Weights of a small GPT-style language model, trained from scratch on English Wikipedia.
Architecture: RMSNorm before each block, no biases in attention or MLP.
Each number is 500 + 40 x the weight over its row's rms, rounded and kept within 0 to 999. Layers, rows and columns count from 0. Numbers have three digits each. The size before them is the row's rms in percent of the matrix's.

# down: layer 2 MLP down (transposed), 768x256, rms 0.0672, rows 500-566, columns 64-127
# gate: layer 2 MLP gate, 768x256, rms 0.0762, rows 501-567, columns 64-127
# up: layer 2 MLP up, 768x256, rms 0.0731, rows 501-566, columns 64-127
down500 100:562527530500542800541540513520544489483520499471492490514430462473543476456515541521520480420532530510512521491503476511469467557458497474464509494480477476517534558573427534591523511532517477
gate501 101:513557546492509512476492478536489492455469523449518520511515489498549453445504490467517510499577517519482439471484498516435455486498460402485547470524480504531513490508490456510569501507503493
up501 098:494568516474503459487448458501485539477478451455534548489515475503533498440528443507533514528505507511539479443458501532469492457493450400491521479548484518470533466489411467495493503526529485
down501 097:515500572525501200567526465470499522455477394446509556510542473471496509475525483473501551452513470507482550535467501547490513471478446438481497523477539553501525521525546501531475447502514541
gate502 116:427482564529524542410476468546556561478526557574548568480512490550483517521506464450516473513509516493542462465535519504488519446501468515510532460490497482531441476536437383498493528441447623
up502 110:513531378425544505568485599522486435516505492548464430474474483479521490509547450581501547491542458529466594520474531451449523524532559489428485496518561516502480484463575507498523505562541401
down502 098:493498484521495730496536558539526493460465484567475413497523503473499464476496474499507515434545514498468461545540518524513461518531571489433467484516535534470485518495507449508511480439554513
gate503 107:595477489552465511524464494418447402532531459508473475504482591532465564503527473467527507544492608498491471572485510502518470513559480502480484507532487478486483573433499546480498488526501455
up503 108:497508544553437496521567482503488509478412584488503444519539474475503514515518529521495538525461498529476472478494508560471479525497574499424538598520540607521506549509558474530570471536552449
down503 115:455461583465480594502565568531515522493404546520526559528511511466464596481455508453488512472494452496438491549461481508502458533456423480381466515493482499531533533513514486519489434493528472
gate504 092:536487446510553545510571499529565495473520573502540443516460599549516496452468477447518515459421538530461494576531464507416458498524562447543581549520476468498544514476514568532531513478545504
up504 087:514512541537471565486418504475459468515448430506511509433507433455478510548567524507465465568574460519539523498512535503540534486408462558426478485523526519437464540469489383426475514577453479
down504 087:537456486485480859532555495542552508514542465502518500555484537529494458476475510444499492441424537500455489506483506462471467486541493493528534538526489494524546559500492531532511521534507512
gate505 104:536511415513477510414532540465489493438495579514557556478585576500521495496548529481539479486525533487455494542506538532489448515494547475495461495497493611449483521484561478504498558540496494
up505 097:575412472494517482534515490515533449494482482480523492506391503529485423500566456575443506521458498465546460496523531478543532474529456447499476423479527494509473455477475569496465489561507496
down505 111:517497496488537541569526482482467478499473466504462500553462468485521414579534487545509590477463426557479566478554479500573518456471484516459499499474481442533507449525416471506490430474521533
gate506 094:516548413410495476515425560517498472504505474528502563491492512574536603532482472493494599523516498469522506522478494460560538567507471521519476466499509513473492580463501514561498572493514502
up506 092:541434486518589515478556515554492494499488457491495470462430550460435434459548495469484420487526541581480567490528486502463494461494538458502538498450518496494531482520517454451512464481483476
down506 091:514482547485542790497526478471440451515485476459510463517475450454477434514509520447529464525518498500475510464553552496460462536504553457490582541472506466505512461509524492525485468504511515
gate507 093:384477537470512498470495471535407503443506497547513521495481519457513480594506543553471540555476452516493544561463527480556443488497519499490494534505512599467482481488477428502543484446506535
up507 098:482512564438564500438509504517416499493466494491523490473505532463485493454488504539503491475527508504505466489466476504552560506480466581437480456506466520471494548521462445482436561495523499
down507 103:444489519513501412533469481431485438538492534513500486440517504504549493551527507468518459478462453547421525484529492556508488522479561434540507510426502530489505521500491619546421465432507499
gate508 084:504475480553430543482493501501507438557535456535488506551532507518464554493504511495447439512482521499500435526453502464480493509607485559509488508506520471510459456525458523482478426502490482
up508 081:544449448473447428501519495369449485530538445463484381555490558445533498472449440552431472421463556468495480522488470502508555479478523456530505529453423483518521587541466463519500471472515483
down508 086:484505511459508183513511513454474559480495471481477433519496509509528499544437471539478527395455522480475492602523480436432547483466487472543527480497506536480499496537512516515509510519488488
gate509 100:511516537497484474492579510457498545474476536488572555487435518519493490500551531485490504519493523474495475562564484521481559423484480493495375558568509483574475507446510433524498454427501447
up509 101:441577509512519543514442471547485522591483524498537450497489486509534500583477508493552512559526451556568565449475541470507428490534481477528530540478469520529490490493477493543483502565529448
down509 109:520466505454496529492560480458515527481449493498494510535486522547532517536529527499467491467483456516495526596559473569478525410501486523523424552568520515473521486439493418547494487457488482
gate510 097:594512433514481474580553493555551471451501600478481528559553484484444504512506503554453455479576560474452473500489537500580508502464482499486574525523527458434599526404478524508476451600501479
up510 099:461452453532500529521515483499491553478520566498406504584562468457509519458465603539480522416568566546448461500506533456526504482455515446488530480546449496391479567556522501569512440507399480
down510 100:498510481570454366560484538586477520495480526543468513528555480458510539519413495568479490525514523500424444493480495441512507485531519464530529511550522511444489514453483521542560530477459490
gate511 074:496554540509501486463460524403480456509507464530511476552576472587557557507461459536460489551404431478532520515497486462512487522463505433453468439491561539470540502498461490492391549480550374
up511 077:525457421552531513582493537487487418509486580397443453487480519442433469422527467484436387492568511467511473464536410473560521468557494497584555456515514503533474509509562462445469473559470546
down511 075:483478538532529687507511478475517532504502464445491515485512494465462466471478559508539513504606557505535543484585544543439459502514509509506488489480451489572486495492486532478562508535520522
gate512 077:539491457499499558520531520418489491512489553446480488481470526564459519451493480501518496480469536524435546560558473490559565526494447542515494500511494452543453488460416439507476482517482454
up512 076:509494484501510464489453457463498496526477520517438512541458573497461556493519470569566516517452639515489448517570545445572604502464453489559446543477514474482436484521458494505453454478454481
down512 080:518498492523454276489521511526565509450466489465520510521541509523429428459512529571499509495535505511491536469464535484491490485535508472439482582532518450501494484498494537550552491548518508
gate513 088:492526489512493495490506503420513490516528483509558550491426494512577453524470553532486503553500517502563568519483499471510497504533495527538519466461449476550502501519466461482484547478534434
up513 092:518435498570555523498463521564578483488508479607413476447555516453521523455527512495513542441517555493464487500524494530512520455439573529555531496415573476490515517515455502477500493476463542
down513 099:505511581491558686483501512571532479447441518425569477508526503545447495514492449506478482566530433494498423520493512522511507530494505512517553518456522533404485449503520493442487433526584537
gate514 101:469585483458521499558486511555496519525434512509564554477514493543515542497513497487495560505453436488544485445498559552508465520558484538547467450565635464536509552504513508529472486522550447
up514 104:507467570506466482450549511440472523483484476503414502507537534459537499432477500530539557477491533541466526560507421444521525457438482452472495512481420504540536492503460487476560518477453537
down514 095:447491510536432775485499489528467490500517533516433518581477477465489552546487514446541492542488535467475527498472450484518511484418506462476552507457455527497520435531519514493568479464517463
gate515 081:496502481525491494505502527456528542486490501438540552525452511502491509473515453477500534539443540458511488443504496487591542521460481536547453497533544539546464481532471474514487501461517492
up515 081:443549534585520546479466516491529526511465433508523517521567563531486516551511517485597520507509522515502516470448461498520455507549536493554439425463454574446517411504469481510495499520554466
down515 085:442463529482511286482467543534474462449481515523519512565524517477492509472492397394513527537439507500516502505509498547527506509488548504553466466481517532467543506488435505480531526486486507
gate516 098:529519538459491514496506555484562516514483469518578477525568419509498502516494449476414452632456433489582419544485528495550505531553478495424494489523516481539448528464417435504439476579599547
up516 101:405476526485433491505552556560550515500421430469546510507560471461523516543455488455559478526456506506552475493503556494501582530477393465431462511578537518433545507500526439518442593476508588
down516 095:543506433462467275469495506500602566532530543489546497554565503545493516507489464506431496561456465534464442540507478589514524490482491455430460449503512488462454583496494460484495499571550557
gate517 101:549491464554533487537483413479569493472506510511538407507513547568562509507453496504492503506510501559572513534572508480516518473511487530466551555486486495481496591515551474511470535527507520
up517 105:458519542456530597433544546476505473537423537466445497403529486523498440488491556502508535510501484517473502431509469492517508583490531460573539435493476471520503408493442483506509468465494588
down517 111:479446432517572580506498431492560468526467546426467504492475525555547425464452532475504425511552462512545499506544541526540533465533452526508567497466465501457498555529529414526529467527519609
gate518 099:487463487525491503486535406558520505481496458536457516506552521520532529428513496459557494408483523500409515454480518556552507492495487504446534567520525484451565507529539529518475481514439551
up518 103:475542567515487476555492533470505509441436507524491471431498453500532529514466508475498486451525541490524509473468486544574498528486598582568572483481497483514448445513507486518456504536468457
down518 103:454538418530493618487509498511412515535436532519511548482527515481423565538506490468470479524494465479536460524459486518458530524496498488472386474544492553592448448546518536511552500421498489
gate519 094:399499480447471467430497457483546506471542490484584478499474420517465444500543473444501481498478453441448487484464514514460506561509531420514529533503568459472524459473485432570524485482582467
up519 098:420485535515524562507462489414543491478532514528546513479548451557517476487507472438499536503496504511479482488544511500499504627446504517451542498500555425524497475544450498518471456506565422
down519 095:379476426474489244492454552522488485494518542491521507506471439573502522485528471475532486498529531484457567521521537537532511515504506496479494538439555581546481468541487453445504536465532492
gate520 109:501528509525470512451547488519557511502504483524531507489507433504554524530546508460472503544576555430538477579480552534418513443506473516422508493562551481504493516460475462550518540541500494
up520 108:525497467512534526571454550491492506493473526529467424510467549507495456511481469505500514457367476556458517461528423465575499563469467479613504540477456510508479516539556530441492452480537484
down520 094:453511471455532888534484512512438523488528521514508449492522516534506444540483444518520488455454495508505527500503449435496553527464505503559475485468492523530489488507529545497498485496471518
gate521 088:509540541572496478528480465500565462487471529559540489534439505501509517537541495540577457538470502572504474570526430447493509566473412566581544554524556475497503548494540517475463535426486528
up521 090:487440480517471494540532511490501435512483418527471552525558548448540542478519529490481452513468547518486523525494467553529541516509565482473515485462469511457560450529495492564621554594491500
down521 091:493481485505494720477462468496405508507514531442492454462510506475490510503425496509448464515456476482478524429446498488563520433531533519464477498517486515473497508528434505368578443500483424
gate522 136:536485572444549520504538553451478492533525487505492566465536539498486490563521503511557512542494466523446503545576508491406566505466432546432484517455521511457475570541546515455455498473555590
up522 117:509456507471467447471499536546483490543453502461486491539479537450420543471500421502457486477507576449533506470470602508555550518479517460502492560564518491520566538446558445522492492489473516
down522 113:516503536507498720501521487488511481518594487477488527506522465550512634461493542578507516540522486470518525436498547572482513506477524544415483488426488510532483497571483496509531490511481495
gate523 103:457435459510463546511522487537496581458461486487476475485541529466558493514585509548476533468504525568486563518530541526573422520500520437467466527434476486495490485495508502512597515479408515
up523 105:478498551480485533531543499522573555509542497569544619485532478469542516514453537463517496502469540535498494547476473410473525504489557484438454512465492464485473435575468476544513534479570535
down523 109:458438450504516566494544472516481452518462521537496554486489496542452462519544478384571477530491474511498432524498499554514479586533406477443465540532482532587491451478500465503469504454512466
gate524 102:486538471432513509532497462472501542471503581512494470429486505521529502429533437447536461482420431527521513521532454458446453582491510503464564530581520519569534512562518476469511490496499479
up524 107:464450535444538494522516503608568540475482445585419575459472441450465556485514506511510502525429483499420500457496573451492496507485441472512505426464560480536464467493498476565528465488548455
down524 111:501548439495484423497470537499421457454471548591526454459524573536496471586530485517493500468608561425536495541498530588509530513514514456523479509491547541508525496465525553487493522514505545
gate525 115:569526453515500538599443411535499485494495476507500495467514540527585473517522502450505492512519537549503561532442453528509461535568502504498586516494515472536522527565525516491485523542480556
up525 118:432561516520466485478523445470459512489513493504583417536452547542483438607435490497484524513517460449483562545533393513488479474545562536561495451487480499506490459457491563475489522591480439
down525 120:467481488554477410526512452544512540505430575481544485567468478478506549507457464525460491527390464446497482495479529450513509565518441444529473448499509499534449557547485510478520480482429501
gate526 089:499417502474526530519478540600526525481508507478517504481490515491552515506515439501478520533525468515530541498534541481505557517439451484444471533479514442458541477592547459522528544448462612
up526 094:487488523531513557515500504495450520556506517529476587462516496468456445479507570430412465505520558451492461494534538448490476465557576529420603505530483561528448455456469481560453438479544538
down526 088:490453547518546783532457448565563508490508502515518499456469488447494535515453438463512491506547496521513448554506506463561492475430497479541518521489507478507475481489516447494512499498513475
gate527 098:479517489511469535474497549468387494445467455521560466464508569522514556519535516491502525500509476554468426545464492518493505518499489484514507458496505499508541492471554478542486435543463471
up527 097:479519494508501507481484537493393544472458434515564531504573527440567469573522599500431530480516480512467473538513484457472515455536589558542410464520516520496509428423483499528429478467507504
down527 091:547560505433420276480471501435519505549454517514525477481496486526510516510549501544406553469514502540516426503479504481471529518472508457551482445486484444522530527480505495515454497434489502
gate528 085:464579499563514524453522545478465459502516473470478514468508555511509535444580507413495573490470493617477431431512507537607484562463488531480514504454598494527457479475486495495482503461510471
up528 087:469505432455574526453524497506471554485561562568528552476518559488536529513520488513480483489514492480525444476507533511522457533465547563484497534497492470554508518516473469479525472431488524
down528 090:480467502546511304510496391487479506443460469456490454476541453529502537508487456636466490528553479498545518532491505424396549464527495498572464536476480480551516490531458465504517508428495536
gate529 103:532458471439504544544513405469526500517516568488477457473521469516494499463462454533514524514499538506503454468520579519543542450506443396480488427509479459500446497468611515520476519503554519
up529 097:480493510560506583456490549522471526518433445461501492518488511534512477539530519444503444486480498487490528549543466521488459536503548591498536583522482548517547484541428456493507488527439513
down529 094:518475509480503815523487509492490513512454470450475546461551457518521567517527470496468485532526489513455493535581516537503438490473525497479510499550473522512574454498491481507495518458481534
gate530 102:533549523467498521534482563432481455491494493472528496519525469433509477466566564502500500473540466536469570502568528489514454470436539577562565538484487411421482558495529475487449538495464498
up530 100:554436517543463485508534503431492500506536512502562434508605510495483530504540418561473551509515464452511545591523470520466531498486570437456485473494486448459501578491450559487437501484515492
down530 101:497468482540496326476501439599494570512487529455494535514532507566487546548514484425496535557526474448533448551443464568504546556527508493419442490505484568500519483489536490515540464478481525
gate531 111:467443456562542537519491493504491585476469511453467518536519460500532477451535473495553499464442453476484493450485473514478501555499486520462533544545498499449516489474538493551421531575482509
up531 105:485494507540517475553525475473503580452480488483471504531543467493538460488509474511552525452431460480489495440425453530493521543503503521504502534548502482455568493490518531543418541571503490
down531 090:468507537498435104505516433530514536508455534531512584515496484479495537568428485548501483508509481521516498470501482500449466478540538499528494488489503513504497511523487544471495418484507523
gate532 145:481488490470449523494512457497505537480571488465549513500489518516478486501548502599461500540543510429539445484470475497503543440540432512501465487494518526437526519494452491479486474506520528
up532 126:458486471450442443501530451508456541464569509474568523535510470456460468513568478600490498517484531448513485449398446492505533403568468528549456459475549542437533482487435524496489477519559489
down532 100:533482493528543193529483497492467496508493487517448492476485514489514486515462484462509490483442501523437514515550520502464471563502565479524548507502514499521483476527535507470510526487481472
gate533 095:424546490496531470464467495508567424503499533551471540476476449519558511496431454543512509549426549535541500476456503556468484468468445538491500499460463509517530486453502511505456548568514486
up533 100:445459441535532562445413590516538478458460513461489548488520502534525495541468430501514517543472535525502491633449501515594490435501438501528491415540492505551509521471515551545495503547477432
down533 105:444524494505579436496467501498598512535466547560487567527478548477566524484475471597547546540500518560561482503409522525465500445434472487544454472467431426539530511505479517491490528542559433
gate534 086:508499507471558558497521527537470457426530537567434487506504455480458506538506484497451511583466466555458492460540501447538607500441502530456490593575526463571525456523596461578455522478527522
up534 085:492489486552479497482496450514519563561484463429553559504497518538540469457447506490539469400506526440549514529439493504479412494542502487494502442450467545413476511467401524437573492481451565
down534 087:484532498477542872509525524514495511489451525499469519502568529485473491579473510514535502519465510485536534509511463483520499454483498509510495475496489458540488525517470529495507498488442522
gate535 098:564470488570501568568491554460494497466512543421432509492469523521510504493490507427496440486515534508503453555477501444432509547433516512502498513517441532483502476499489531530573508510493432
up535 103:514493512518548538479525468470525512508453526554564429485533496467517482514486500535527512509505458484457548444512478527519505474505559570498518474469488465503467484493529457416370506495483535
down535 097:533478465479503769565483536517545543475532509507493493476451487473483518493468496396452485453448531513536504531507481487467427575482460459553510477554447535535523539468503516506582531495486518
gate536 095:457510530474528570446539501484552505422509554515545531475507493477604511482566527516498410454524475473525538453463498467535500464449507463475481484488462511481517429528496363530555481452514544
up536 100:515544492571465475454548435480454501406558464477539420479534478484554527482643515539510493432547565539459537465483435522531552516459529486561500481541448458551573506566525463495527483525476450
down536 097:536549499542502268497496414458419510485493464493521420434537488452452514466533498567471594498538563547504535511512414560515522502482475539524481542465510492538518548530492503466566470511529432
gate537 108:471463499525584534558469469573501454457453485514429541483477467523454506484497485434516461478515497453472440591505605575433464495495468511521561572521571475496488533506525532518445430515457484
up537 104:562604471445454541527561487383549472483548478462510483487489459557520524545474526491477458516575508539545496520548445484511470564515520410537509539485418501535493509511439539552522536462543495
down537 109:488514471583566586494544485567501561488556539556526521482477465488500503594532502494569494463391553495460554485442387366535559508507550535496436518422569501520505490494512548478538510576554510
gate538 092:436526529499474483418499526523499504491431491509487518482445480536498480504406493469451533523491477475475499504532464547468526512503475541523462416478522545448497479453498513555485556488532446
up538 101:490492493535503509477506486468505537527480508440467599448569472480485496415564458448492426536485493489491490533462502491590448511502479555467495485549511459534447556533554505512457477494481507
down538 105:441533523476518538509489502468546558466457507453459534428513480469480516466552476473514454509520527541498545537464525529509497472517537559486487459505512459519478485541524493480497461481479503
gate539 115:572506447491510477526501521489509486556519554450492527497446494444477432459597479547433482531476521479458475523494510485497455489542453482494497477531517477474496531446494569457496451604559440
up539 110:542474502520440466593486507496487481553461513524544477478479454475441535485447567520502525508460393470539586470457518579480523518496521503508582517484481508548541567544555421458485568456486462
down539 110:420493513473508654442550450498470541506524486461476541477517551628524532459512520522499525478490529481538508528578474495476480521482506502517512487475540494486458386458502471520541421413409599
gate540 099:509486531536495531456457522566464435530429476497586498506481513513501542502426503503486567554579537459400550506536458502551473427516463540458540471534493499418497473478503461555485552555471513
up540 102:522519540498465478472476540566471449525452564513565503464490543504511554477445473529500522534516488472405571545518472576538493461535445511504517489533501490505467529528453485517439569580479537
down540 097:501488481506472206491500461538453480484452540536529449476505529486554560491468524619537510506500548522426540534545481510508482464541507520486510478470478512511469521521499442450500557529493520
gate541 097:396436490508545509461456426552491530479441501534429519524524479489491506519542547486487539444504530444415449493444515529505521531513447452516491416476478561498544394560539442509549465538443547
up541 099:501472528547493458566477454506525494487542531463483386530479521486512514450480461513511560510499507503498564496532428451453524499482462491495525518490478522495537551495564513412579483534531391
down541 106:505502544482601401490524481530556547394496490523518469507502563550529546512522487450489472553487497499494515514516468393463513555481486510514510499494556513569507529557496469428546498477500460
gate542 101:521583563531477542388421473523449460496515520498488539487639439562563555549507532512535546530496472494517520506476464518518452633462541476565490491454511518427523486549430463538557462488517495
up542 106:486437484530492544560532470531580556491463475426577507492437555494468447448464504443437472450500554519503439497607525469506497413475436552472509516506504469582506548471574502418473543534425501
down542 099:453439550547559759486447466511550543471447474456525488479495499507482542483498444477547494471512483428517469488608487491492435516457478489508493516460512462521540475501569487456482489509507495
gate543 102:538492518512508474522485493495557486449449520485539417493458508536555520483444511536532558484542556518488509469512516492463521551405514539507611547450494518463478555480543514569508435550492525
up543 101:467486468511472458506560488538507477561511521502435481555428469445462542545551533515490562486451493527496534492422490502448539515537534420552574494498448477444469543531554526562576450553506463
down543 102:472469489501515609485557479482495439536532446541535471508465469498512488516518550519503484534423489503450586511480517459437543459540534479533426461524508587569439476451492478546481476490514405
gate544 082:499586472435454552458527488450494539508499473549543503529511486518515508477439542458516569429543526499457431500497434504523467467502517512489503563469531439480516497481544485530475466457513604
up544 090:533485569498463490573573488507523476546490484478498522466415473518494491450523463481542496504439538518538489527441466487489505547467539441543517403497449522528556542513455538441466433495486534
down544 094:529515563503557511573490487467553481531523485520514489458512454548442490480547479451549542540442490509542546511480478437474479577476525536439501415506470539522534475490450537469486503462493504
gate545 104:515488485488475501503470556531455443537517553482540532499528527507417412541493566510525503430571503476484498538457428533483421462501424560502568503536462509460553587504457458510502503503495510
up545 102:588479535463553471547508469503486525539535576502477459452513473487454472520485407544421535497506423564519481522498474463535499449496500465564444483517440536497485502454481511489532588513508508
down545 109:572502520572495334556487496523514544478513546527495461489543455483459596558477458492456475424506438555481494511458436431540442514447476549519526540468554477509486499467486550489571630506502513
gate546 112:499540472518522557463456569528502502532533478526491479411456509526514437474564492506477460600546492563477486600523545472495493525545511463523474549496513502510504447449556474453507467480480469
up546 108:532489476446474552495505465485526524505487513490487477475580530521562564509487459513623409444507550488461496464477480485497513573447521491449578548467452470454551457555459470471498560457502525
down546 119:573559474520558531532485509538457525486521552495477439434474540473539499498592481534545507429547512571409495459447480500451564490491460395499531479453473505522493485541484574501521497469515559
gate547 105:564465504523471464494494524464524529476547508429521511527528482490515572536566516482523471493472488477532465520522466465530543489424567523527460527515483475527457486517527491507584509500507470
up547 105:465483519490535492498456454460456484543460522489507475527520497486484423492489508513437484524487488485466483524509517473458520518571506534517498445462523533489482491476399564463395456541524426
down547 091:514444475541495843501457525508512491503483499558466535436497498496537486493461511451530525517523481524504500520490514495559463487518529460510522509493460488478504464497548484490565496498526508
gate548 111:520532531459504503500536530508539535519467590446479429484526463521460476492498444539452528443532522515438508460538447561498440451558487494556531531430521502458541510556467463435459450477482461
up548 102:422410467531545537473476496558525519446480474511534499423548444521472493484507560467558506382518472540448550478501541583475465472482544491483434386516464549464499424515509411471552463452511505
down548 115:544481515472503537573540471497519502497507534450480428434521517489442485478605468514485552477533531590476487380524499528539467440541425474545466518475489548468499444570477525415513460468496500
gate549 105:455492486547530554455495461474505537486446458489505464453499525542528510555369480391570514500542499485499450494542489621558477517460446564485526490512454512515458538471549515460466477430475499
up549 106:458450429527505488498468414518444503463463401495496470405469536512521517501468422435550498489516498460493504486501505591578509504543486540488522497537486534505467524471521506489495481468479485
down549 094:500526488472497257485487466479476475487496431454415504517461513492527537429539503450547489499470488502517492492457515506525535495497506540548532496493483535491501510480490483510544522450519528
gate550 099:485495502538568511446492522554487460536487519515452596469467489451436481513475511569396558548495478446479544528471523482533496503461486478454501414483514557504509500489480511514540532521509536
up550 097:530529492524517564545443498456580511503526463502500492466519566516564505524548521483639451473501561498533538510550527532454492460542485459566559506511468490496467470516463554459508475487446467
down550 101:494534474465479609533479490494527514509420540500503494514468484496576498546502481509555456567478412456466544549492447463525476619445525510528476543550563560462432458540545491517493515515540529
gate551 102:376524487510441519452445526556495480464460430501502531488502503480482529564545508451510528464485494487473507535472562443528543492499504529464482483471539530443538510513537446555463476581448476
up551 104:494491462461502493473512537510536541483513450523522470512540412454537570453490485481469447517471485511605533478484536396499483548458536459510475510494502576448468453462532480528511564478535487
down551 110:538494475546511373513488500519504445494532513553544476529490419531500546473465520496481513535514495434528518474544489447502472518476524485479477517459464570435514450505515587469467504493488502
gate552 099:545543479545472485478462525497503546473489493407511458493489474572529523473470492542533591523553501484485505563483427505504464561454476475569531500498461500421519403466590486516511524494487446
up552 100:438528519576486471438497517528504560415474499443506512571500490503448623475507537492485568508500515488507555491476515535482521507469472557507495519540510560446537467518498494540457461504428525
down552 103:547504484497442388501483480498570513504483456475471535512516488555466512517445541508524509583468556539491476582487508499508485514565400507447516541504484473500512464542524461505465476487516533
gate553 118:469442458438469471484513454480517510438535490559530453489476454511468476563505544536479423486489548517531508496440562481421515446532527480486577472522458495488491491511487408462559434534481532
up553 118:525533487509465519497424489472504429478485497462469475479505528436444447495525567481483442501450524516482480522454468511533499511509458457486499401509495561505495521463562531487505515503497431
down553 110:450533462447511343451528463505533486489520510458459483482461512536482500474502519570494538497521486476553413513491515476465561397498560451498482494439486515565483506533429480547483494567471551
gate554 075:543487513578446547438571519474462502580507552440517553488544488486550430440498505523487471582509613518486445521550478496560495485516418523526490422507475511373533463503422544523486612535476537
up554 074:496535512576453469534552514533460546498553538468525530515516537477518459545509562587519503532510548516451511504537570493522488494523469469497465480508461529440513470534398565532568627469545522
down554 079:450520501539468122487516523543500479484528527534456493473507509501539498514479515531507479491516544504483520527527526485503501457543497543503507525525478546479494484528462536509530582493536537
gate555 090:565440405519544530506538467507513572493498534609536520513458455478524438498518551504483533510513473574540474477465515480549507427431466538511486421569459406489544428478488521538491522477469543
up555 091:540463436510540435503488463539480560457488559531529530540442446465501504486504541540455525520510473523506458448412523519552503482453445550508482443605479459465564433400469527503433503537496465
down555 094:487489508442433139456480480485489472499521504498552515543516458507503462491512451514457513491462482532477496423428487488514523451559524483505493484505505475480564508500539520493533518495528496
gate556 099:509528485499479480483469467458462521440529483480546468512431453556493569563498479458524524511507539521600550573488485509512512506513499568437476499484485472512489482504543455443561559478517462
up556 095:575571492501488471564527519405420523543557509514451436507526437497458492528455515488515411482583525527506543498522472469477458473442504475576558511491407501481520575538504485524510502493461571
down556 104:473461422504486492565538521487493492455459419498479488567457474400525549544572559426502543506494540524458490538439471478462473592496482574548514507512501451527456508511555467588448517532506499
gate557 106:485511491541538495457579444548475462526582478541547531489488491428516518480404486479469483521539489424562520568494515509496492512525549480499454568469557541517490474489512484531504536428468561
up557 106:452507497519482527482533475509519497491529479505550524517413460439519466548457461512519521543563461425498555535495467467494475530485483446502472506532569461533524548431562480502562530460473530
down557 099:596552483493435343546539564460521422511497486539505487501539530439498512443504545493452486504517538446526534572410569528540528563506479476501476565438468464495492491474534428523502488444508510
gate558 103:538515488568434533552416491521565447463429493443551497505463509543442447489571511504471517437543471496527481513501481448418417485468489523436562549575470537461537460502532500570454579571477472
up558 102:533539572545485451489525438525510443502394465496517508514468421522500523468465533515431545516471483577528493498515446435416445479468492500470508437562511567488520502474537550518388574621495498
down558 104:538518549526464228522452445509461431496429466538535459500528438505494480485508520492466558516466501488525513477435510454403479488502448524458485519533512561449505482505485484540426610527472497
gate559 106:548535490482492488436526529499529506435383469530525492542450526542534550535478515520507540543497516450456509524508540545486499554518444488474480535540493481453566487479618508528499496572441481
up559 107:479493513535514510558462437515489493544589515432456525475520425480482486460557494473488466482538500555550480439490467478501525474484517550520555442470492475555464534524394522473529502454539519
down559 096:435472510507496871528482486571503513486563498491502491487507450480486513473543509527514492423523492476524482472473473519521512487471521551499560473477524484506495508492485508521480488500507463
gate560 091:501537464447474514556480468475484512441420425525471468433483552468461463463521531532569504490508454540431457453570541525515557496537519536365524600484543467497561560442508522504507475512471532
up560 091:497430522478539525498558507476358525510576555480479466487498484494503518474546544494449494529519468481553487529428439509486519499492431476502485420469487469500492489460487514495513510440464555
down560 099:534451551495497567446526524528433498507553539476458491488536534484590582531501502552473500546450464458521462569402426456493465504541449419529465441548425495512499479490511504453468502515439529
gate561 102:465512486500515513477476540499527486587472532498495514467529448517492496469474466512520526496473534419534436501455532460518511527500450526449470533529512479567514588575544493480491474464497553
up561 104:460471501464491503476484522484520470573515545510470518494535516555476482485481511522526508512404569441453442489477539487520494548521421551419473531561513539566474561513512500533481456455477546
down561 090:462522489495513211493463513489507469534462466471453558505493483490473509507538528560539566495496560469518503459449527484516525494545500511438490483483471480543507525528486498504518480524512471
gate562 107:496562453544584535474442552423500509471519570613480363497448488555563531519535551471487535509474415497495546519546502521449453495459480500488496458511455478516385517484540507473552476484487441
up562 105:518442499503453571500540465517520511545476524503472577488561444492437436507494500535518400495512539496493492516456533445550511518573496503457501537502473511507536483567494498590419511510553558
down562 099:506498462454548742484486557421489481445526509494435438496491539487555555487489505474573469501473492506506567571421578497456463487461454500462527464570465419496476497523537527493528463504451482
gate563 105:537471519496554534546494515517477431545519506517486477440428553442468508461500463460473417562534488513468525485463484444499532450489556486471548581479481489479495557452512531521540547481556491
up563 105:509454483490519554524467476527550489451504477534522481490452527506534531464445494416479497466487534491500495509430442479491458560496492504536480530497467552437598484493464439480569532488479488
down563 112:444455536480479562550481465450437461494530503577494459483416492469514476482508450459507405517475444468509482455457488537525501453493506502499464552546467513511527498496488515529523554485560426
gate564 096:488452408494518492524568475549519523462553507554484522524507552534536535514492487538502481535520497473546524477451515460499507489479468532455511551474516462519498426597445384469520421471516597
up564 102:443495425462564514438505599543492491514446524527565456466474480394493451485430420505416478520536513488497538486511549490522545570510513481550490423521539491524431439415486478510523517528441458
down564 108:461465458562497538427495420500458493518504541501449563534563470550511451494488535456546439494506503521482530503467536515508548505576538559481497447448446574531488460560522454564499481451531607
gate565 100:392519473471487520441514533465519485480451530612534494525500494482496445543480507539487483550501534464518445512410480455520516530436500572521522453429545506487440495518525509472541427492479470
up565 102:485519482493510469467515516594463533502537474484463550448436492524491560440547497453511512457504462539480490484540555538457465470542485433470444522582498500468522440508493452512470524444507527
down565 089:538522519448505869541482472454497480499480515487524527569530530508499511412539492480467480510486465468543450493443443564523538500472490476502522470549493473473526504518479473484502542516495454
gate566 091:522528512551523522498490501541523615483504494518490557517499456589503465494504538463519467507511475501555541569497422524557467471441477565518466534514458452540479507498515440534458512485482443
up566 090:474501480605483440516466533476488561505477450473486527498533483478495462525508518481512450482525497504439540529427446485467516515457498590543479578434502535545400505504439382540409517540438470
down566 092:430501479519467273496554458485473475448455442500506523499465558489495508517450484544484527474452472533465471527551518441501513449514569513505493450448555518538524558484485514517484449498455523
gate567 099:504560518479495486461460529505523534513550499526476515582445500537500524441467455516532434559474486475479488459479539471510494505492506528481489501518480494517512461483465552559549456545520533